{"num_key_value_heads": 4, "norm_place": "pre", "attn_scale": 0.177, "bias": "all", "tie_word_embeddings": false, "lr_mult_qkv": 0.4, "beta1": 0.95, "doc_mask": false, "train_tokens": 157300000}
Each number is 500 + 40 x the weight over its row's rms, rounded and kept within 0 to 999. Layers, rows and columns count from 0. Numbers have three digits each. The size before them is the row's rms in percent of the matrix's.

# o: layer 8 attention output (transposed), 128x128, rms 0.149, rows 75-95, columns 0-127
# v: layer 8 attention value, 128x128, rms 0.056, rows 76-95, columns 0-127
# q: layer 8 attention query, 128x128, rms 0.0547, rows 96-99, columns 0-127
# k: layer 8 attention key, 128x128, rms 0.0472, rows 96-99, columns 0-127
o75 101:499491491547514419469522468422502485524470536492596490462458517436422545470462542515494530561547445545459472486481499489544537451552527507492532528489472497512551513438614461544475484506509519494456505486483477540530496514409509449469470509554499521465563560485515523535538503511494512577478498441465509490501425511478492505541519426470495545516533392416496452529553504557562468499580
v76 098:505554527483530532527573420505459509533595462531524483525497520545618463495482484481510511517483465450465504461520489558568474437540564519497523440460544515547496513485528549551483459500516471455591494506447470508490525539515498493528546471467520470438467491621502479355488526480461472514470502491477462485449440505489562518477447535526548511462477468521510513498473437426478506525456
o76 105:522538429478492543552533431592457471468535506546531462518488539496482546615479497494514490575473477507481448522543457482559511510554498419455546427533503507470476525535460520461517483529504496521500501460455551539477546472445525525550533523468462439506514421524573487458497500513558458446541573510467538466474465473545540444479545514534550524416555480484532550467473446442445545480496
v77 098:446446516454574544435486511515442553560624444555395503549438470518562483520466498524480515431491412523477459538506480492541484485543507482489465516550479531464542510584545551522526514534519489564528457501508535471397501516458536446504568506556491542522434469511533529455539462523502489485498520528502573438469523538521537554492515512485539503486493505496473461414493485486546485519484
o77 102:594498497459508607495515550519507536510555545527499476553482487491521420533523528583531502467436539568478465494546478574556507429490477535507475486455453526466512513487496565534492460413489479462396480505526490508486564464394466557481531563524486443506497441555482490523514444465451461498523504528517495471479461511468524402515526488487591516523507498460536512473529430491505518472510
v78 103:470524506481456444523472439483536540433392514502538582511565488501470532519458508479538508555487487529483517596487569546498498479516453488502511502481458526591493568532424497543470502462522518463530514454509522469515483445482509422507414468455487458427483441508542499581445557465507520465522443485453512568520522579429499515481541468485494496473463532507530466503564587524504488474445
o78 110:442502442521579443484511527448431441483466551448570512459560549502463540435457496578492490500587463558440455503481550487482515461515481461491549469523512465507538495469594433517487510489495542479483465455443473478496452469491512447464468497476534552480542555506506522524553554542527453439453521475545478546515527455531519593524457428537504526503501441509528440525511519566561488556496
v79 098:466524577499520529495525521490426428592520467536526510472490502482546499519496453500542507438501431453522493528506475511592504473390481484490474543515551548488472486442538467512492453536483435497577496561450477571470502571461486559461528555523561505514446511443472529525529397499506508511486573544484426451473462472477462524485501509484521505576529494439592536527495452458506476493490
o79 102:484458493495470536510472535599534473537525462502471451519438446513476526468485489492530513509513519485481510525474492549542550544498537510489541438474477501510487515499390513473548525484502445566564538485532525468557469545529567536519531529488469524557538435474488479550484433435477494464597539484452507495414461481485437405420511526509540510431557604534454478458534499435462511504516
v80 108:566463464586488456453535541498474419467614526403515449485478504537525505543510508500500483534492482529492522439509453501417468561562481521480470530525515361470486496480477555482522479502518451510451495433609497492492494462486521532460523479496471516481472471624481526440517490500530487524518488509483560495477533551506478504511485539528465491488466491446548500468447569467471523559444
o80 117:530457463490464494496563496550486530493534528616442524543494535523531500593509560438471474489441510446518542485536501447438460520397435503522442498450492539529504476496514473479530539498496504499465487529519493473440549397511514503523498440540465472415472504522480490518537481494474462478482506547605535520568548509552484556502554549547514458500483526455532510474496483445418463586507
v81 102:476480459482484479496518461470531651477441510590508565518548502472447455506451509500563514458490487494521529514510483497522480535545482523523462503512496540447500550568505470582471486458498543471518547562468536467517462508457535473512457484533465451508497437423548475493440550495496482506481492473489576511561526516445539496502589422472472511503486538549422461509577546546518477459405
o81 106:475498478562601529503465507431458485472472512474512530501551498465448411460449465600490461467522485564513449522427525539524492422608529544524518534495466416477579527554518549508481530449510557437420487462477478460506501529504497457489457505447537526499482539518510479493551537531485491506449500471476503499510469516482505539546425502506537509514493397520490436486457484565556540540515
v82 090:461456519485523524473523527481508622485497499617459508531461478441429462569474445499509503477517467519475543538503471525490406506544476447460480536477494480471496556585512477544522514471478511467525516541569541515476532486432491484555499533484443523587516425492567505465553501452529475515446510513459580421471487479464555558513536451532493489520509493484546523411558479502539471553500
o82 095:505512505537511509464481554472499514567519495530461520589522494507505394518524518637492491463451546553530504513467504558554507399531480555532528492468462446462540540498481532472474476412515542462417436489463457547487527486439513538537493506406480458487497535568473459585502547504491486480499509503507481491490532532542513469485480469469567506488454445511510503450470440492496585469437
v83 105:474501560449485494494494568452486460543445481423505521454522488460493532464484511470458462483506534565529448530476647517489485511481518516582466534543454511463559459523489468486496548501437564504446526524520491461498478549512496509505504513557575532442474466441492492595531468488494479472573433514494482556463569484492480472514527523506588471582505495518545436471552486519500515529598
o83 111:475517506497485466496390522434555506511463502457507459509472544450534503418488558465470540509519477562489534530457527516517547449421516523513432532504467537512511498476584432530504464475494511522488498516517455545476444497436519502405498540549517598572448457514426581471523507502475510530520503511540526581481472585453464496505483530515475466535460532462472494552512556529582450447473
v84 100:495449517443428552477475517530486490500410499494526499465458490550526469490525564482481489611514506454493420460493531508472589520466479540546480523494517500577472460443455507483493555531497471565503502534541521524427433542498460554464521519392565476488449510539483481518507465472532570473528517549528485529445558533474549543548418505456502486507510442526535439550447566470464470487473
o84 111:450468489497471560524547489530538510521506445477516473456505549537477611518448567484480475575626545509428528460567452462463503525470544442426500551435482535522480433521529474507434559502474461525494527530532480468516448556542495497459531502501510561491567479396453520489574440491494544547510503516475467539525440498459486478482542476500477508451478496452553508533552513488454477503525
v85 091:465508471548507537415577596498383542517589435515546503525545472489536493476577494536512475568472491517445452500512508503516519543494472503479499464495448519463454443505534517498510453561480423515540527546409515559484509505453494543508497518557470508542570463529519519558465576481522474487501527483519504445477470450538465504476450508496563491459533481502520605520460488445453457546537
o85 097:485500570458538536514516472537481523538457504515429501515474525538459445508519490558491527470500524445526517516577472556510541537505452556482519451448543480477502491552488517443439485472490476559533536485502503435453476457508493573531588517424466409534475511535558483530511458472444514551498575542502498510445476542380422505456506480511534501511508533551526618511455483434494512458464
v86 113:541475562487464472520537518514535462448561478442583498476566495532523500512534571501490449523526396505496538444491634506432549485448485528488503537485513456559492512426489503507504521513494507496471455501514509481462449524541470522493507511445504494369538537538482503505524549538451506472499439508538541600573478513499526466574481486401470509505498500539512489488460529437511472529561
o86 101:491476472480472486541550464495450497502460539437480464504433551499485634501462533530482552537564463452458465470512515477465456518470557457452436480486502554501552478546559396506551519496526551529508490533508525546540442463468436408501492488536465540497534513536524474460547504559436510584530454488498477517534482546499521557491560528501425479487509483466550511573504572484435474528514
v87 103:515424477517562511465538517504616621522500498570464495539453501479542431586481491486463488490508455448478478553512465512478509465566481456515539529513491524559467515541464463550529451469493507518468461501512493504489509420473510528539490578518440466435478553465524499488498432575535459497449498506496523443532500568510580481468553511516525468558497563482476494485476540559516517530395
o87 108:537536481554588489486468502506484465524593482467482563573537458532426414588517474668527467510578484505496459480497460536506426480467456498545498503495447472487448537498495500477516516484485466391478509544501493527558576483497407494485492495509516500560512524500465468469491511489439511486475477469533534515479522475549554464488485551474508495539525442482478471440514447554511498504496
v88 093:496564496500490599465521476476471470537466437539541499435473494515513511454484465536538530525468536460440505572503460577601529439389521495515528496477486537493474394489538498534483517550534484525524461528424508484402490506478478498520535481490594486568477490468512462519522479480552473518530486532501439476451482479448491543471520491503622538505527442533561538498537491485442517498475
o88 106:435469457485535538508464498567526490467507446502538474465588446490442509495481523484484538527490607476465464549526519501519562531550470525444503490474507544518501519509434527527409516468493435510543572475474499528456455541438602615475567523450465504507502459509532495509468472440524445483575599523470485502450455478479495440482523478439536553471522546504509527500533497474555495470506
v89 105:566533501510466541557423540501496435405440476481540441452447484514497523539486541533523541535483527421486535454522373502495543509454488527453566414508510558525468447456519476485464460553510460503456487498405500543498517488475465488454542420437511497449521494518495498464455467529532571493548491498496547496465476502507552513530449507471417525449532513503538544541509452509456523490435
o89 108:510454484520523543496494468599471470481552487477453504393513465529503584521463507418452508523474491442487530479538514466501487566525484500431546531498570512544472490562478608530485534542478427473572512471508511438514473502563441563526589445486532487486539491452507474486472556458550482537543554473456456503551470449524539507472512472499469502477521512545525473454505527448402481539518
v90 086:497484560420529484536490562445522508531529494478562468531501444500453555554450496493427457566485543553483473428516581542470496531417464475556499468572524564473428432507478491541501523521539491489436500383457510504561486441539489542524549474603496519439464469478531509521469466501496473469548523481452514480532461521472455531464501494522545481467472530448524494507563540474501470516440
o90 089:431479505494554502492437438529518434507547606435523517506446479507535522471532581506493446528577451489450498495501518506533512489489474530534404494495503505479533509495575488479494496538499505435529450495537479471484511469540464483394540504544502414458494439506401483532502551494501476483415548489540503552478551572465509528481440546503526526556527491533548525421513499513568476472558
v91 112:567514545495447523525482495512450516398436521473524458515492487558448547481528515491532512550506510520492588483462514476463499523524525504455511484479517513505514579447535486513503521543561436483567470479517509505557479506550453528492437521406507465457536561458480559515484504510486533490463484438522422492516442407511504534541448470432395511406526497522532549544501476480501489467606
o91 117:484444544485476478533521498487450524512496514451535480370487527498472618450532512407467531507464481483498454487491553486475489534483566495443555495524585510472520423502482506478511492542463498559545522516495489527494476564548477474573454490442468498493595541508534415508460561511559591540507450480483469452528513513531494544521491460503434513484543501568497516519456519445430536507465
v92 098:509447470513531481521480436492580548436425542471487504503436493508440556515461544513506513414485505564538516495494485484406492484546471515475472474538487548495518536490489507551480475497555567458412498481576542428557483468506526469511472490535519529456516501467540546519458582513529534467491473504540467458583569532494534478521516431449436481459510548505479459467547596551544483502428
o92 109:545452474512551477459504495456467517438498544455529527465532466441458500455517521520446490470505465564450470499457536504497488477502526567556471559487557504514535484467570547537510539497454514450462498486479446471552523506519439423507419456554500453464520564530504467500545573556498522486443452439544512509554509541492527554574489461500476546563449425457487396447511499586538518507535
v93 103:502511497553574543512520512494506509548630535500472479546498503495547538463554478499512492519496401484448537499479450481491479535524451495490556489542498501485442484467522577516493462462533465527413529456521496514449488469506556530494480674569504522491474469476543506463527380522485536514429535522459520519491424474504501498511538477540577478562534495474538542475496486459522492482507
o93 105:520467493495486529531503503537477508555451539541392466535528412530494415522603528571513504511529539471481457456533555505511471518512525532606455473428476569503465512472492502484503504450470538470493490484531520541501509486457526498536490534544462479498434499486514432506403489449485530480481507545524521527458535480483479449485498569453546475508592585537491514440483437504420544566467
v94 080:512478542456529489549509479465463518450588485566506484541539550482546445502492498550461476444488421542505534431495415517512463502466459511444521525500530527433533527534468466534521449504480491507510467531398492560536469522506502518482558433624441502464598491495484570552494524493515444485445554450556519508546423475510437477503485484434474504445496500477491548516535480497563528485504
o94 085:485524538481525566465489536487417537501560542499498525535430504476465521475558475487479503425473457496544436496478486546533495520570477548511475469475524484487544556519453539438585429463519510485527469493547503447510474502563435484603528510449500410542460494607557461447476486510446492477513538408433521431500538519489489514527476511488519443520535539531532510485477500419547508544509
v95 105:500446475436504478526497483484519604507560518517498513513505480512487503518509511500471490537516447481443502467473589540536524495468524534558462526505467480473559518537498516600505534454463574454388511498502522474499480517480561480536520545499534468481429490443480449450495492514481535461535402480439546547495523517481581509511595460566556484512481485547405469479606560512520493509476
o95 106:491523473564520560520458513444490477466462537449502500549518520480490469498432508543474456528529478549440481485463536479531410433509501476549467507504458524473586496533549440551462494463510551442433480538487493551473503524381494505424478582520522571471462460510495486453491579532478495539402486507510518540509472563475552501555525514490558479537491432479563474496490442580527510527471
q96 097:470505487527541453524495472475440487499486540618511571526569502546498479501524549498480514512469526517424430439526444483576518542534573505504432496469429507540490551476494559385504435560520561498525496481499474497543494515534456512507493423524493526472514463538466488506487519456527516456539500525503481492383475499538433531524484411521509520441515459430483482482484510550476431495436
k96 088:497479476507483529511495423467478521515601448453540494544500594467517544510523467542503473471513487514460552518513485570471548505509535486582525500476525485571509500493475442492499576471560476444518487511537388495496533453504501547549549556517488530513470486469481535462531568500490501545469584493451495499459573436443430451465503418486547587509448504456452488439542442500481462469495
q97 127:546516517507440487483411496504531478557482501477435546507453500464484408547505514482483538519509516504429498533475520510505515453506541457580579481562523491464507427527484521477442526484485481507475479562500523468584475535576542511507593536524502392482517497533499479483558502505457481527588478531561538510493548406498542483555549493513472506503478436452473388508463470520509493526567
k97 101:568489538525478463522506559585523446493449504547475522458455476454450509461447508490569458487486456518468439473497549510528520543538554522493406557514467530380484458523480571482508453514471480522478570457457503528506487517498464520498451492495534538518559472548535605467478436489513560515491440514537441400550460525469492518528520547487513464505531485474469551560504477439500422513512
q98 164:501556501486467559488496539510531548523487431418555397490473479471518500475514469468512494487548473503582551496482472531420438440502434537470493564487500533504477524501471438574554521542563486478482495490475479494438464482483518488528471560524469501499463551433547483455480489522464425526437516500504491499612482526503527470449473567515513485500488588573463498496530582426498563501551
k98 102:523494485505480478516498543596477470581384498562468557466497397495545417471492493538517483463462496493508419459518512532492490528489475448477459473509545488424547524561458533534451464489503535591500518445500563523532499486541501506448466540554583472494530492596466555515513463502514500496520520439550445517520453517459488549526461535484530430513502494536489478552466469443490502566459
q99 129:504522476521531574480599567507562559485507486502514411469524440550500530429529496467445438515484537503562541514492462487490492470490481498405491556443487507510499570493521488533531491521596508502538515453526516475436538475402439482465450500491471580523397478491513506533466527531538497502441483488500523489527437516534514561483455517460493494500519565576426558476530554479500499452529
k99 059:464498511535492535500388474501480453469521537445522458484483425522536532507492474380544470448519452493507539528437460575494500462475471532529529522564508513477515485508464545522481502588492522533508510493514584473479522500567485422551504518605544483467501411489435523439494499481512474514443461489518513489556534525480470432473491492502527456560492467511486411503511428533487584438514